Each number is 128 + 24 x the weight over its row's rms, rounded and kept within 0 to 255. Layers, rows and columns count from 0. Numbers have three digits each. The size before them is the row's rms in percent of the matrix's.

# down: layer 3 MLP down (transposed), 256x96, rms 0.165, rows 52-137, columns 0-47
# gate: layer 3 MLP gate, 256x96, rms 0.19, rows 53-138, columns 0-47
# up: layer 3 MLP up, 256x96, rms 0.169, rows 53-137, columns 0-47
down52 101:141140130146101172106060156148104171139166134113093142146137141130132100126160129160125100180141153146109141139141151112139156178113154131135131
gate53 094:133160124109107101133143130114157149133098131193079127154097148111104116139124105133148122142130123126104157105128142114148121154162108063115137
up53 096:158113138160135109125109145157108133092108141094171139080131120118142107106130167147088133093115133139111105173162109190144118131084157133157106
down53 105:116120137150102099112175175120156146151113117177109067111140129124133160107126159123152129121099143127119109126162124133125107113128154139149076
gate54 066:142108090132147096131129100079120125138132111091116134103124058113146104144138148090189137110119142117093202099120168130129167102088126121144089
up54 076:178156140170146140127114130105136130091109165130121125122104092163126137102153150086168122132150119064137160096100126153153164120102148098137111
down54 077:118124125126105132160035159142123157127126106142120120131112115146172114156125159105115126108139135130117129079112130119153176117124130143157125
gate55 126:095160143141142087103111137143174151112133107129124119152112097157116111118122099152130125108137135167105130193143123144113123112132158131120141
up55 123:118149128111140143109086138137169159107138118148105143120135103206110105091138078114151118104130137157099121139144097121113114114135124100119157
down55 098:135096132142122141152173128092106099114113143113120106108136118109145155156094151119123145122131120104132150097094154086115138120138108093138088
gate56 096:127121131137092139123093115134130181131156142166120125112087107173142125132111097105115135141091105124079146148083120113149103159117149121117158
up56 108:115090146138135121149149100111109113150089145167127155093150121100119125136143183141130185112105110119161099100119139141130160108097091160117112
down56 088:125148127107094127127052132124121201098167132091161149127123105153119108127153124139139143127135131130095141116094140128134126112136154155110148
gate57 099:170115135110124097134133118182188151127100164165086152178106137116129140091100131158102115149098136113115141142121146159135078125127140138161156
up57 096:125131190153124109126117122117113096166128089146159146106130091136117134136122109062103159113135175143156142137115142114125129104079142135161109
down57 096:158128131100127100133105122128140113141109112132129142132108156122115119161133159114128104178122120156179097103140102137125156157156099154123134
gate58 107:121159113131126139128144128151151137146128127136090085140098118127074162139161108112105118109132175180117103114103126129093144150101103118115103
up58 100:088142153167108170138144099111105153173128164158125134128132163148127134145141112154132134117089144110164131095144123096112113072128078112059163
down58 106:119080104147146121106160151107080119149164111185072125121161131135158119130146086125109139119129143127176113121099144141117137130145144135128141
gate59 105:130103170099108126164109144166146155163141125128142139100105154185113121138142129136159159128167161173118120144168130144138115139096120075125151
up59 091:131106101100104108151121157150116137153131129117105107184156095133118105198182124162157116106147136107124099088113113113147140127130186113097145
down59 098:123130136115121162108078114111140124097128096082118139134115135103136146130142119147116134091143129156157130102109143115133106093129116176089083
gate60 090:091105147146140104126150130120120138142087217097173145146149069104119110129153157142145120140139124147128149157146116145152118138132133130119130
up60 099:152132093158119120127130121119138137155146134126161139166143124108088128113145136131115147108081130196122097089105177145130172112139107110139118
down60 094:120102135135150125110124134104127131144087167111108079139129119144090116175134121135139168101128141143104090160154143146137137121111156097137105
gate61 104:114146118140123136145120113133168167113110128160110104161125160148145134128091100142161136149105138136121132119186081127126108166133113089157115
up61 092:116129125157131132111116086133137155065134083164131107129127137128156126150084149127156140117103132100162114110113084097120096131130140137154116
down61 089:141101111115138133146140092103101128104156146096157160116123101107133135131096154110118153099122118092157135115094136108108151132137152211147131
gate62 089:154106114120122143152105094143153120132159099156079125140105143166170143160143121089155139129155158154161095066131119150107132139098115121148129
up62 099:047148146114117127150128118142097110146155127112142126144172136118117145104101138180150133126107111178152084144097151085159103143165120107096112
down62 101:106130132174169107108082146148113176122164119096141133141148116114147113133101155138190102117107150130154099125106112139100121119129127099141117
gate63 100:136166177123151100127150167118127123160141129147127112105120176127123144152155111131131098137127113154142185127140120134174109152145139113111084
up63 094:135162159135130134140134137126125135128116118112117139130146159105147165139138115124095075141147152069164142127127163122166133144148197145129098
down63 092:128112107111121161171112134113101152147110077110141192133143133116139147116153095109100141132145137126161143115137158108139160044148160142114131
gate64 099:141124106123118130134123132133134108103116145110090071129108107098136175093131112119150138172183112126141092133133144150110102129107068113117129
up64 106:107105135123154181119153126085151144117156102145142176108094143162112099146133117183098103108103134157099124115148132121166143107159160142116120
down64 099:140166158126130133131188145102104169128122127133129130089078155137109097124160094165142114147121123129122119124141141130117123137076187112163155
gate65 103:138164117116146092103135159119129088110081160097160121106121099161116098095091096100135117136153156144127145151175117114133131146161120125111138
up65 099:128141085157140138092144133111095129112149128097101090119124083098172138139128163115173155162200155095118161100147124109142137114127146123183109
down65 106:134110112102102116128058105123143138152149114125133166143126142140145129135140104149148130097140148110142145128127151154157094093132090112121097
gate66 078:165111179102103123127109075084125123104120126105166119172104087086107094139130174119129119142159126116139142143066100139155096147102121148113126
up66 088:077089139137127115133136121152129126159130145121152112134148134160108111151119137140137134103120115117160147114109153182117149092105089092129144
down66 088:139111132106073091117107134107089158109115122100085131104133096101117101187152162175156079102125131113145135137092110142125140118096123124146108
gate67 099:084138164136077144145158177139140128149121120111124123106124154148133209092124184117116126164128128143113085137142155127135092109128128111167104
up67 103:131150117135144098099098100147157130138094137132128154128116143137132108102113145127143131118188143123119136195107077130121158158141103079141171
down67 114:086072131159120137093173142171095110136160108136137087125131122155145140107126176117169130129133110124118140122110108145126117102148127135185100
gate68 100:141140151116189127104132175123154120154133148165128157130109166138134108109111077129108093137114130123134151097151141113119129131134070128126134
up68 110:136117136121120154157140148147115138158139126114113123137160140148152129156161126094137137177129146109083130076104127100163115129133139154111137
down68 113:114119098158082123151099113122105133098118110121174119127088109128121119128101142132142176093165118122140149136138113138097117131136167105124124
gate69 096:111114151153128115094119122146118105127109131114125145103162139119138102141191167108164123122118189176123126091133127130116131132116104121127126
up69 098:144123131146104146151115150119093106141163127126131099140074136170130122138175210138168155144129153160131118106137163117150135107089134095123121
down69 088:130137132136108098114218123113167077130123108125103143111153123104140137149107093124168151127086106127145141124111137137134117112129142102123150
gate70 093:095146146153150114132114116119168135172106107154129130104138118135093091136103157151136118120101136116128138135134143130144110145116144128121124
up70 091:173125110128086132128117125123132168147151140132133136134110169096128136114160107121163132072148158127171167106144152132142121132116128114135091
down70 104:112111122146170117144212141131172141153101138139157119126170120106112147111130167138133121131094128119120131147129130127118158147137152120133111
gate71 119:097184083152114130126120121151143142118160176129133129144125153134140181124128137137116125154175139165135103153155097102150104135098115124154129
up71 113:111150128109130145121124109144165127117149093166142126095140170141150156141128143117130146071136088124121160128103112118150105154137105121160087
down71 113:113105136131105123120062150119137095127151097087124142139136135107144157149088182067087131129116107155123127150116102107114134074119145123152116
gate72 103:140151179119141116131131172142137130147118102160137132141123165158127113060136096094097138119143172117113152071123186174117140115127114141105166
up72 096:137134160137114096174129160126095139124096115088069176108133071117068084136149127123143122107109136163135145108090139144105145087094128146087120
down72 095:097094061098131097135144116134100154086145135138083119096134148120152117150090154118125105105083121164144146138087090149078134158132163104098122
gate73 092:106119156131115127105120145130156150106170118117097142122091152087133122120130180128127161115110119132111189113111153116118177118111116066115129
up73 103:162109106157112130156123097133092150112124160122105150118147137099137084145166110147136100168170134148117122176114159153163125174106149123128123
down73 104:128133131150090162094119136121098150144135146152101082138174101112108141087131122089116125118161125104125084152113157088175162113127108080116181
gate74 105:117121123103080134188126132161136154184106129132114166113113143110131136102128109108125098173102133149115110106140168126139091139133109114132112
up74 088:161152170127139131097128134117141117091132145168102127136095149152126123120098132206117140121133130131100159119151135127103115115126161122122119
down74 099:148124117160133130135153142126141135109170137154126077113111108115104153129170166164113141147142131134102145121128120160120124133126169113154140
gate75 121:103121123176110131125129115180150126155128187148117094145111161120167146116178114117129100114119103136119168163149104099140110109124129135085117
up75 110:135157124107146113119153128118161118101153142152166116093122115107132181061112093134112147091136116101152107113153074117133082116160133131152110
down75 115:110095122115135129114089148156156111130142122104148145110108133058130138170130159112090145137126131134111152185172118079121156139084125141132149
gate76 094:131142161121079125166129091153149103111114093133116125081148135150135113137137112118074150091200100099128150124160141144115169116109169158146118
up76 101:181155112164164135154128120156129119116153131124104083160133122180103123124168113067131129128135120126172133131112172104150138123153148145140109
down76 102:095104111125080135147117162141100093145128119108158121088129135124130129132144135143150159118101142154123097157149134123152120138129098116107122
gate77 098:128162102110144112130148143116138126125116184136140118138125129119141120130129129090151148087154125113147119148186125137160082140164088157112095
up77 110:097109154103126159115134122105102159127133118131116121131146064134145151113076150073103146080126140095121153148143138115180108120142165150117108
down77 106:125108125121110148154125123162079140132131100135118155131124166127164157092109123120137149130115153129112113104104146120114137124116148132117131
gate78 093:180101164113135164132133130095162115148132103140144111147122101115145120152132110149147141088166120097127138133134166148148088109111090134082144
up78 108:062144134134109107124127139110122112117087168100144144140100141118158116094180107104098119114101142116120146095108125112123204109143126102128131
down78 105:107144126094137136168079125148162092104140133140129104098163144157068127109129120160140091137146089151166156110043117159145144108138104143143150
gate79 079:204149110104133081142126123135160117177149141123089124133152102133133126113126163133118120109157159109154100168126144125142113110130115129137157
up79 087:120116103157142099140141125146105136130142137102108133134149122171116122111119121099119118156139131149092157099113138099091168117157155120151090
down79 091:088144127142134102150073135103096134095130152105134145147157105130085124163103124121086108180147153149111097148124114115145154083115143122140143
gate80 095:147173121134125108124120132129144133133114138113156081145074136127155143148149114124112138121151104142125157113143076169100074107073132128089172
up80 093:127132076138090133121126133143164135082187096125140129087142136147114104107118170138119086109135117127107097124140137148115151167165095126141106
down80 097:127153148126106110141136122099166071122134135104171151147113121131125165141100145163154144100130138149138072138146086119106088105115121121155114
gate81 098:081144166111147118090138144118159127136131108119154092124122108130144173125090136155141083117179145111143162114119150128160140141140108089111113
up81 106:107165143105145127114125136127128151131135163121078122116131158125166103159121140142103145131093120077091129149171106082144122144145182138150119
down81 111:165080093105094163144145128182074147132085120139117122148085128104136100103130154121135119106148130172128147137103176103155152140119110117115156
gate82 096:079145113150161129152118125159156179122155110142143131132148122121128112092117115151132108084121114101138120141158161101129156153113135126131133
up82 106:127162112114120110120113155151116132139160138111126121144090118151105109148117122163128105110098132122099134174120126108170107124136102109126145
down82 092:124080132147126148130175147106130074110118146120124141114124110123092143144126133141142123121110124145147136151104152144133121105163153137103101
gate83 119:090177164162114157150134148124150143143162139135118097136111122113121106097125146086152136132152133147122103090157133143106137163144136114197114
up83 111:115166150140126190084125105108124119123148103155132117124113108149088121130172092092156093104114094106124103064085096153157127138115140126171134
down83 104:131127115113122111146187106087114106126146131137090127110145176149161119181140095124140133120128088136138104123137132161138165143129131106154075
gate84 098:106151153126100149157122162153104123153119140105122119108159075095140104136128103117142124119131127156082140180111128125115150150087124143134135
up84 098:114151148171146117095137136143145121151108181151159168086115131143114155146151156121175159119126080132130133147171119107133121123121159140125147
down84 100:167137133114156118139148161111178124099135113103131167079084143137092156116093107105130132109119158115111103095062142156113125148120125178110121
gate85 099:142153098090113121105119138183137150164120136138123128140117116124094145092112109145130096146141102107140171177146186117116148110095137116124137
up85 096:113101166102122141139149171152135105117084142144104129130120104144082111124117108150108156132132081154115129132131125133158108106114155134134173
down85 102:126162132121161122134093139163133183135146121126129123138083138131122094124159132124133125115106146127089142095149077151134125111087074171142179
gate86 090:131125142067116142167144158131141122119121119152075104075064095111151139154119171130124117149149116090116120141143140133093106132095125117135124
up86 090:090138159083103154172161158103140155119136149118105128113095129126165160120092142138131121101134119096143118108127139096149133113096101125123101
down86 077:153123108088098114141153093102123106128120126126135171141095129121163138124076109130135113117095128117122144100083161121114138129126157146129125
gate87 085:114124148091114119150110184135102136124124117133120136139122113124131098115131133168153075104101114149088149114111108124151162106113185150150124
up87 093:107086127156108119155150125121111126162158150156139110125111142143102096110136145119137126150147079157128149133117107137128153133096164118109129
down87 094:159159142091176081147101121111100090146101111135137124168148128123116114129143140148115112150076139109113121113122145114114111117105085111146119
gate88 103:136167126126112115138114137157110157159152163131095094128122191122094121098144153130166122121112176126132126163119137155105150179070149098148112
up88 099:116104149120114124143089159113156141105120112151149146128107096162114124117118107155108145156116103127144138145184144129115110135160063128109117
down88 105:104154097140110131122185135111135130143105110149104153137092130140154159126163122132088115127123149114143119163180115128113122153162087120149189
gate89 107:128148112117181099087139156118095116114108114121112120144109145122106117071106112083122130132141181171135139111160174130136100127109111121137115
up89 104:115123102161125094169142118125146122101094143115129132111157130110034131116121157142108131078144135111113144106125107149096153076148098141111092
down89 106:120098167122136083129142126156112148113111100109132148128130111129101104126091142121128113143085159188125097142103116090155101188119122147143124
gate90 091:168128078125151106102108118132117125135146121193122117130151160142118153101136118097139153188153158119108093106181120117101092131149122120150126
up90 096:144118137122131128093130151156128130160118154145105177101158141129105145125098112115141126120121128143113155114078173137115140124156126128198117
down90 097:127175123140146115100118109122115116109149162127104178104119151085097121140136100133107108155119150096134126121112126142123132110117136110183080
gate91 078:166131120077147099139139136148138145130157161147148142162100127101148115133125151116117151149171112123118176162164120097149127128136124119142136
up91 085:138127119099117184142123117125142128145130093154133161141112117089136129113123110133153153135154172114115084106096157161142154164137144153124151
down91 086:145177116095147152116104147116127114157109081150118146131120116112149127127171105106104177156114172129125128114110120147166136164177131187139104
gate92 108:145125169172072145150126130118100136164171136135112111138101142126108133159146136131150124157110121117141135090158172137162136126101098115125112
up92 105:118141119081155146135158122137170117104091079150172121103104130114121118096140098146064131103139108156090124117114119165097150150102151104134129
down92 091:147131125161135162171059134146106167111142141139104122127091133168142165135170162131122113139106111120111128121123144150158126110139096142089104
gate93 094:140144184098119156186153140134157150149148128114101118150105120186130135100136094119125133155119104123112121120112112155134132135148128094108151
up93 097:159106113150139136134113148160141144123109132157067112114093093169124124132161106110091092156122145132109124153099115107139099098144108129131132
down93 095:117125137119149157121174125151077097159102113157184150126120126110131127095101135125165143098127149109160122108131103149141128113067111123147161
gate94 090:095188127130150116173127144145103143186122169117119107105077135185132117133138154114128131159149106157109122142133110139144133136136134085152126
up94 092:113132126094111058123125107108172154157141113107106112146120114135109099145122104106112111133139158147086133146090104128113128153165091150124130
down94 096:114123091168103112090096147119135132149170120135123157135118140133168131127094116123123113149155145141093115114101105159087122111107124156127132
gate95 106:135113119170132120107111108122110140168166095137126105195118148160136102140146109107137136163147148149084154106126098136137106158128106090113129
up95 095:173129130165148168106081128154137133142158120120126124139093098165122078108171093156147152117156114164078130154111103129119134173147077133107163
down95 081:144162101084148132113214101123136097139079172133119137107142145092123119145131101120143132130096146105159122129122118124120111112086150122152148
gate96 099:142119125073103127133164106110135145150137149163128104139114143156151098106081131134125145116140116122097099133121114168148103126140116127114105
up96 093:134132164125128118147141109136152139081112150118113131127135108146144162086170103094163107118110134119149148170146125146142123107120176125110123
down96 095:151180192123143134134160164147149137096094137105119174117120170104101169151160133129140148143129136111113132119104122150104152103098123089134110
gate97 104:106146150142103098122127109128115140125124121135139083090124116126139113115087099131129141118114113112118125127157126173133094123128164109121103
up97 101:139103168157117109131132087159151104111104164138147118072139067110108138149130112143102128052141099170095135158159168139089127115124139130123138
down97 106:159107096175125089135113071141151136105138108109120125122178105141104085142099137161111129120131124145120146118113110146110110138147145100154156
gate98 107:112145089130135092111113128147111129135096141111141095126104145117083119074121163101146185150152175143111116169161161122110116147122112147152171
up98 105:105171140112130096155136122091139104135139115143140135111104104124121119102147128097144138117144143118150140110150171148186128164154118125161115
down98 108:126143121128126132107146132158101117120133106092170127144130124058142110149106157084107150113156133138171116129152138104113117197128121120132142
gate99 095:090159161144110122090131127091115119119152090115093109160056139149113136135128113142085088142114156121069155120137106095142132126157114116073095
up99 095:160123100134127058102128103125099100118127147126124103136161111135072103113154149123144157139132130118122136165142155145096141142106069136151132
down99 099:134183165107088107098161121110145116116113180154159088129160099141117149117130137123127157119108162134170152115148119058105125142121129103138118
gate100 078:166106126143133143129123115111128144105085155131134164207158120133129096130135084123102107151134187155089080157107142187128130154150142106116142
up100 082:160147083074124151121132109079121161117111123139108158126132099097111111162148105130123085131129138132139120159105135164060114112150106142100113
down100 082:168188106098117133128125156133162143099116119139141135126155128096108152069110175113091164129146155137122169125141088095135095104143154117142134
gate101 085:124128108120138082221137112152165141170108119169108111124163150139093104110152127102127137137103135150135114131165141094134132145120101151077165
up101 084:141091184146119166087119168100149135100115118122200151124102118122176141128089144146123119101160096097162138137090121149094123115138127112165109
down101 073:128167113120099163112082146177118153114138124109117103107095127135092098131164125185120120139145129163133148117128127097125120109124161145128108
gate102 088:074133136123093153146140112143136170130089100166089117133133138119120128101103120177086120117100115167093114134102153087108115132080078106114113
up102 090:156127149156141110081125155106137108095169175107173157126126120107147134158130104069130158097182127112166154069128132146127144127169161116120130
down102 080:099162166132113131126126115155142154150116114100142091124140123105133099123121138140096123132147120150137143136115141154148133151152118113118181
gate103 097:167133144125123082150153145139166126128108156184146104115101131157112138087168115133106146096130144158106140166144155168151143118071127134149127
up103 112:124194131121136126168086158109118172164160112115100131158095154118108127121114156087113096171126138136107165116148124104128085159150112082137140
down103 120:080130121143152102151229147157149133147106154187123099088108127132105126101134149130095128157106137116122130147129150121110122141097123143121103
gate104 100:117175155139125098102141140138140126156138103099146115135130169076156137087128136137151134107142152130162139119168094128113114158124128081127098
up104 109:114144149120135062122148078124122142173149122133127143153142163119105135177121110160100127142109091091150150121164132135148160087072139128150098
down104 108:153120116133119147114109117088145129179115129161143179093164163138118124105139083175131132154135111137126108106112124152124147126138172113116102
gate105 097:124090133141109142141122154142155156118159122189100121104162163108070118134152161135134115175138088146088116109129144096116099135149084088126117
up105 102:133137132092157158111154116148163140144153147121146148064157136114131099131095081125114110138105095130129109134127154149134127131127124113154097
down105 108:114078121140129110143134111113125087117154122126154142134115126163136158113115146092149144126146114130132133160114182144134120141137154128137125
gate106 081:164183181084176163140113139125110109189157110153143154112137141145114133110189101140129124099124106186116126142140132151162127130125152164141112
up106 078:126182109121126129177134111149130135119123148139165097148129140128101149144161159145101159145156100100138123166110119121153166098083180121122115
down106 078:123138173124140085144110147137125102130115144129125152112086137167082127117135097099114134126130168102126126129181161143144131077151072135149094
gate107 087:060140105129126106144158104133121158130101135114113114094100123148158136113150099177129145114087127100142136148121132165149097143133156142146065
up107 101:171092121101135147139125141136127120118137072156101130120099136089130108123121099126199116144134136146129116152114138072091123128122082121152147
down107 103:107115159167109140141149119114139117119121117113069114129174104114143178143102109149164129152119121117097106168149116139137134148146101147116139
gate108 112:146132101099103131129114139155174151134122144169139145086066102146117091088123105139134128120090151118132182146146125127121108124127112109110159
up108 109:156159167150126118145147139110114132162130133132093087157144135154134139154151130131103115140138127162087091098157141146185142140102143126138128
down108 104:122140139119092103084086128148191092122120122124148149109114135129108103076111132133138143144114133128130189139130100132114097139110105130147143
gate109 095:136148120146160149128159174111131136155136132118100101130097160125136139094104137143101131154145173147106119091154149151143113150100144099116097
up109 093:134163155085096086154087123122161169144101143168111160127131116114114134101143083130143137118108089112129179140155093126126132163149105092095142
down109 110:105117112159127112131163150131124135186116141167123083095137140068143159142136118123092126120132119109116119140175116174120099125093121079151123
gate110 109:159152096116141120096143120153140140116140131130125127081115150155149123081152122158120122139109162112077105147136159158167161118149115120183138
up110 102:121158125176099105163128179143092146117126109125097185174098143125130065111172144125161129135115098124120143118114139103124130119114149142126153
down110 104:111103174135084176156137160141153123128125142133141146145110102100114144123092074103105109129134148137130095149143134131137111089111133169119102
gate111 093:148113152087150110188117164141169129140108149107173097123120137163141149135118153174146114109107123154089144115153123124168081141127135112108123
up111 096:127118116128115097091109130139124149141133099140141120140116148132164132157143058139127093109149099155182128120115070178142125151156128132077115
down111 095:129090153172133149125118112137147112133162124141084096103136063134125195107164145172133133137148111132110105123142119129107114085122128114135188
gate112 097:107107123109111165112142167137142116121125147109079153138147120111127141055117126124133117164136135137129137140137163143119148183131130144121091
up112 086:152136126116090114151111144079091099146116139097116131180085110162115112131117115128120150106086130151099148118141143140136151119125089134124143
down112 088:128129139116138138144106102100154178130105185105144160118101108190115126099180161118124136112112132134124152143130162163130159119097132139147158
gate113 107:127113129123136108087128160145103090130139103133126123146097153116125143141134107113167092122130154146125109135147138133212164197096067130145148
up113 106:115144134098147136135139179116141112122160102101177092158162113147129156165095142146156152095126126128150104098146115102147114129096160159139149
down113 111:134132147120110118121200153095154103126165128153113173113101106136105131163096155135171089133079119114120107124110146120156101126153138146140120
gate114 097:141131144158106206121146169139129154112077128150126114135087115137143153136117098122107100107143144160136130166155090152123134138108174119147111
up114 100:144167131098113096127147156103120112132105102126181134122134119142081149136151112130196145103107100131125151169130160096140099150159104157138168
down114 104:145064146123137109171044156162118119145124130166168145113126144146151089116122131125138159130131131127153151134114159147133121130138151102094117
gate115 101:051164125111149140176127118123122132137137175100152111146140076147114089143100154139130170137114152106148167116135132136170125122111130147132126
up115 100:124136099169130124140139127155133114161109166146149141125115112098096099122103138173146104123060139125121129119106124128133121105183074152149149
down115 105:139148132130095115106105100160170142111120137094083115127142163131099134150149117145147117095193142102144086112135142164121157094105104109125119
gate116 105:141102134136127137131116130124131110147123120175099118151142154131119140122121103154128138124130127135134123136174150128099124128123108084102132
up116 118:190114147125095141124130105096107126159130175157114142117111107119101137158186128101169140110087143110094131120118128116156163130136125087121150
down116 114:140167105123103152092154132133105141128086096150160146157147104071124144100138088112115100179148105097117117121128096154101120153157167123097167
gate117 102:105122133138143158169141122128187141154106122149133119127128096170062117130131152098109110102133141098061148132159114135121135107139113110164109
up117 095:124085128165164147128132100103166096150128110157163154135130120147093132110153138096139108128145157094080115123115155095106170094161102120171105
down117 099:153131100150138107087141136146092113117132145059134163127139152120142143153170107156148118130117104105111097142097126122104178122131097119119150
gate118 096:115114177126072086160133139121144162131126148091128106160106180142127111084094122127138085151132175134151124154144159107127123142141128093131136
up118 102:110136109120138150115119107177130149116127182147102109134104133198138173147130111172118145107149111177100144147120103104174137081109151155119134
down118 109:149161148122201137099196101127189123140120103125130089146131137112127141125151130114126101150165148138076170110133097152156115113106123137130124
gate119 114:094127118129092075162153123087118123157100131159123095093094108136096117112116134148108148065089138103109143119147131130134117119088100107085165
up119 111:088105148161128115110126151172163139134096117128138135137113135134139108145091099100108105120133200123149096120126119132110109086132114142124132
down119 117:127151110127140127132157139134136055109154084133146114135138166126119120129106113126149081130111141139135126125147114125121136147123132046112097
gate120 107:142169100120131070137126135149135140156102187126100124124111087131154092113145110154111118121121088135109134135105106127136115135113140158115157
up120 105:068142144116113153136154140145158145154124146105121168101134144165122112106097126144079124108156130153149114122095170175111128148171100115157115
down120 108:158102113111140125109166123139115123150095127124114114124151122132147122115105135113115107139176101133134124121146142165103101090139147140146130
gate121 123:038137141124124138130124123188157130148129113115115119109123168135129121109105129116143119141117141147146160112184129122114111132113112094125129
up121 110:135134140120111132162150162106111130145122150168132142142173102126133133150126115116090152120113088131117125120114104113110158154143133174076129
down121 091:124143138121154112132070120154124136138111100145134120119130128136118100131133132151119142131139125139111154154168130117120138120098124114120168
gate122 101:135145130138131118153133139139136153141178117149103117171094178163085112123159112118114044158127149151112156112138148115176093126091103127111137
up122 110:119128113153132129166140106101112163145125186172130142149126142129106131142138120098107127122143131068163115142134136102119142109130130104084131
down122 112:162127121106138116121183133116110112083166126123097160146112145125109062107184114148125138106141122098124168140140150154142132143094135153109091
gate123 119:108131171154122109115119119107140117148129116140135115146132149149133096139097121131115103102145172135107161154194121105119088162128092131094122
up123 117:132156138123125095133118113110152132108164128113114122099121128167126131136149090086127113157166144160068141141136128151132091144152122112150134
down123 113:118131124115125129121147125167112066128156132166092059134143124143137132155127110136102137116136110108126103118129143146166121146126142066135152
gate124 111:119136104122107114188145147131128138127168129152137114138125182136100121090135108114126142129146121157095091140136185140152182112112104127107137
up124 107:066161115130119065163126125141089130153120128126101088164138151121100112118135120134104142118129151147112134182113162129189134129113140140088132
down124 114:091112105149122097134193140126138139135113073127131090164095160139132105113160099090154141137168129154141080168130146103133170157130120165093151
gate125 091:092145144125134195130127154139171127189106157157107151114133124150132128158105117172113111128106073141133129085135141130143148127140106103081150
up125 094:130142122126098115164123136107152135126155103158136117133104155126151095136138146126123141095145119123113115167144069124124110081104156174133140
down125 099:146109149123130109132043172129142146107133161116151117112139151122132115119129103131135093129135119129086163108094141150156127118078137149102089
gate126 099:147168129169108114181134096089103143137137122104063142084082130109127114122099109123143138169099162150121140109161108124131093113137107111113145
up126 093:097105152100131100155140158167153123122134133181162122105137173153076141072112128159115142093119131134092122160109144154110112147118130145139124
down126 102:153121095183149117179122124157127140108123124138062098100128130151112129110120185151107128148077163102104136160139086117110119161114135110149099
gate127 101:134136132125112186152144128140115121138115099138143059087149102140107167149154128127111127128140069143088099108129134151122089161101144136145068
up127 087:103091106102124166150141110141142118159139077125152090127134108143110141137100194128120107134116120119141089169109174136155094110130124158131082
down127 087:106105111115132109135141119116109111156119111124069112136156148115140126146129129112170117106150121111126186118122134141100141114141141133114122
gate128 108:127158099164086124170119132140100139137085131132140077107118129174091076126163118184097118130101136108107109130182154098152088136130119127132146
up128 096:143118139137127108107103161224081157117104149106123146113087136122132133116109142129144097179134079101159153135102108141110131134118114073123148
down128 104:107152130095152141097146086111110115101121157132124129169142111133118091087140101111117155137118144137068091155105167150114130160113174153130147
gate129 097:150184104112129059160103137127115104167145104143102126106120138129112098103106110120152136150143102185138126120100163145120088133126136103151140
up129 098:113126113081133135102148117110155136144156159171119152125164125112147145137114116160191144137110119112126119089117084150153087132133093107169128
down129 102:166148121107192118120172123124105145172102139142160160107101105087106124081158131157148135115135118141130116098108158156112120125168143068135173
gate130 099:118138085156128114111126130121101113120115120120114093131140141124095150120124105177190140131145127118148077144165113119133124168119087100162132
up130 099:138138117132170069088118140165122112091130125117150126156101150123128102129115158134128091118124123106151185160141093088104127126134150124136153
down130 104:117161086098137099116127115106120088102143177097167104091112142121090109116179160140134142123100151113177132147100113144126100134125158143164124
gate131 104:089169117129111140132139150128147126172138113136156098113013146169077165104111133108154114119151103126114144120155162122145125107118121142129134
up131 090:141113114111143095121113113134129120142096135157129136137161121118144108136109107130131177146096103157153141161126092142133102168097091086131149
down131 090:106159109117138139131130141170116160140109179135094107094120165177102122089111144104166066111146130158113158103151093142132124121112103121119087
gate132 100:102148105144147083129104138123096087134138122147141134166124126172150128086125126209156136161145147142137133137154116129140104133124092132153154
up132 111:122131123126140127106129092122132130098164116167122104153162095115175144134139128147153136114169134142122152145131122148157098153126094132122113
down132 101:114125133129175142131143151134128148104094156152152155132111131092133141154098132113142109132081124085173081122107110136132129101137095120117112
gate133 100:146162122136150119132139137148120115159111118162089175071122168135130118136147137128121132142101158181122140135140187107112143117125120129137137
up133 102:079127107137132123109120122114130123201118129116160154137131146122130109152109145090119148086148124143199119102135127137115138112114149119147121
down133 111:118184144101106117172150109112141143154145125105158117128176153121109087162110146115107095126126130124158111103148155098148117117132139135114094
gate134 100:164108113113120102139121133097153129094128138135130118123095128150104144154147158142148130151119101100130156112154134131136120143136129105114105
up134 103:138142111130150132103111115159103118105105126134089126122140129093152116137115135086119162087128139142147118110101134106101123131083128139120151
down134 105:121126112171121104108155151085143151091103127145133157099056131164080155120134132151121148131091114095119124123151110109111130127122157130125142
gate135 100:121136098156118101125156172146106146142147151139127113102153122105105112121124094156155119104131139134128119130132176145151169153137125126157075
up135 090:112116152116077132116145147080123139106121163132120127159109100149157131157097093115140122134082095047110114147151132081180150137133132103118113
down135 096:110084160096107121072154138084158108139110119125114132098099178146121113133132106149160142107145120117148132159173115148154182093123090175092179
gate136 084:090150102157095127110134077096136142145174118151103128128133136112158099116147134136186130133108128106084130143133140148120112125123147123107120
up136 087:068146174180125169162145169137133143127114146127129156119131113089122140086138151165123138093116114112117147083141064079142139107081108135144127
down136 089:148088163140120126138076141144130166138087136083116113121131133137159160182162124129118169124130128125093142104151114129105140129144108140102075
gate137 099:099149121118140147114131141118139127116158145136147130136109113148153132138150138137146119152103106100130126187144126153216113154131117124139124
up137 092:149132190134138103141124138113132102157126061151097124166146141134113109109134114134124109139165177077122130164145153153130109128138121115145154
down137 086:143147100175078138118135145106142151130095156143108122142149098148128098144191120165151155134143118117123152133149128150105119086126166142119105
gate138 096:133121165124128114169155133138169120096129119135125104120127169165136143134132142186109144096129169150103126120148132112139133135096138129131160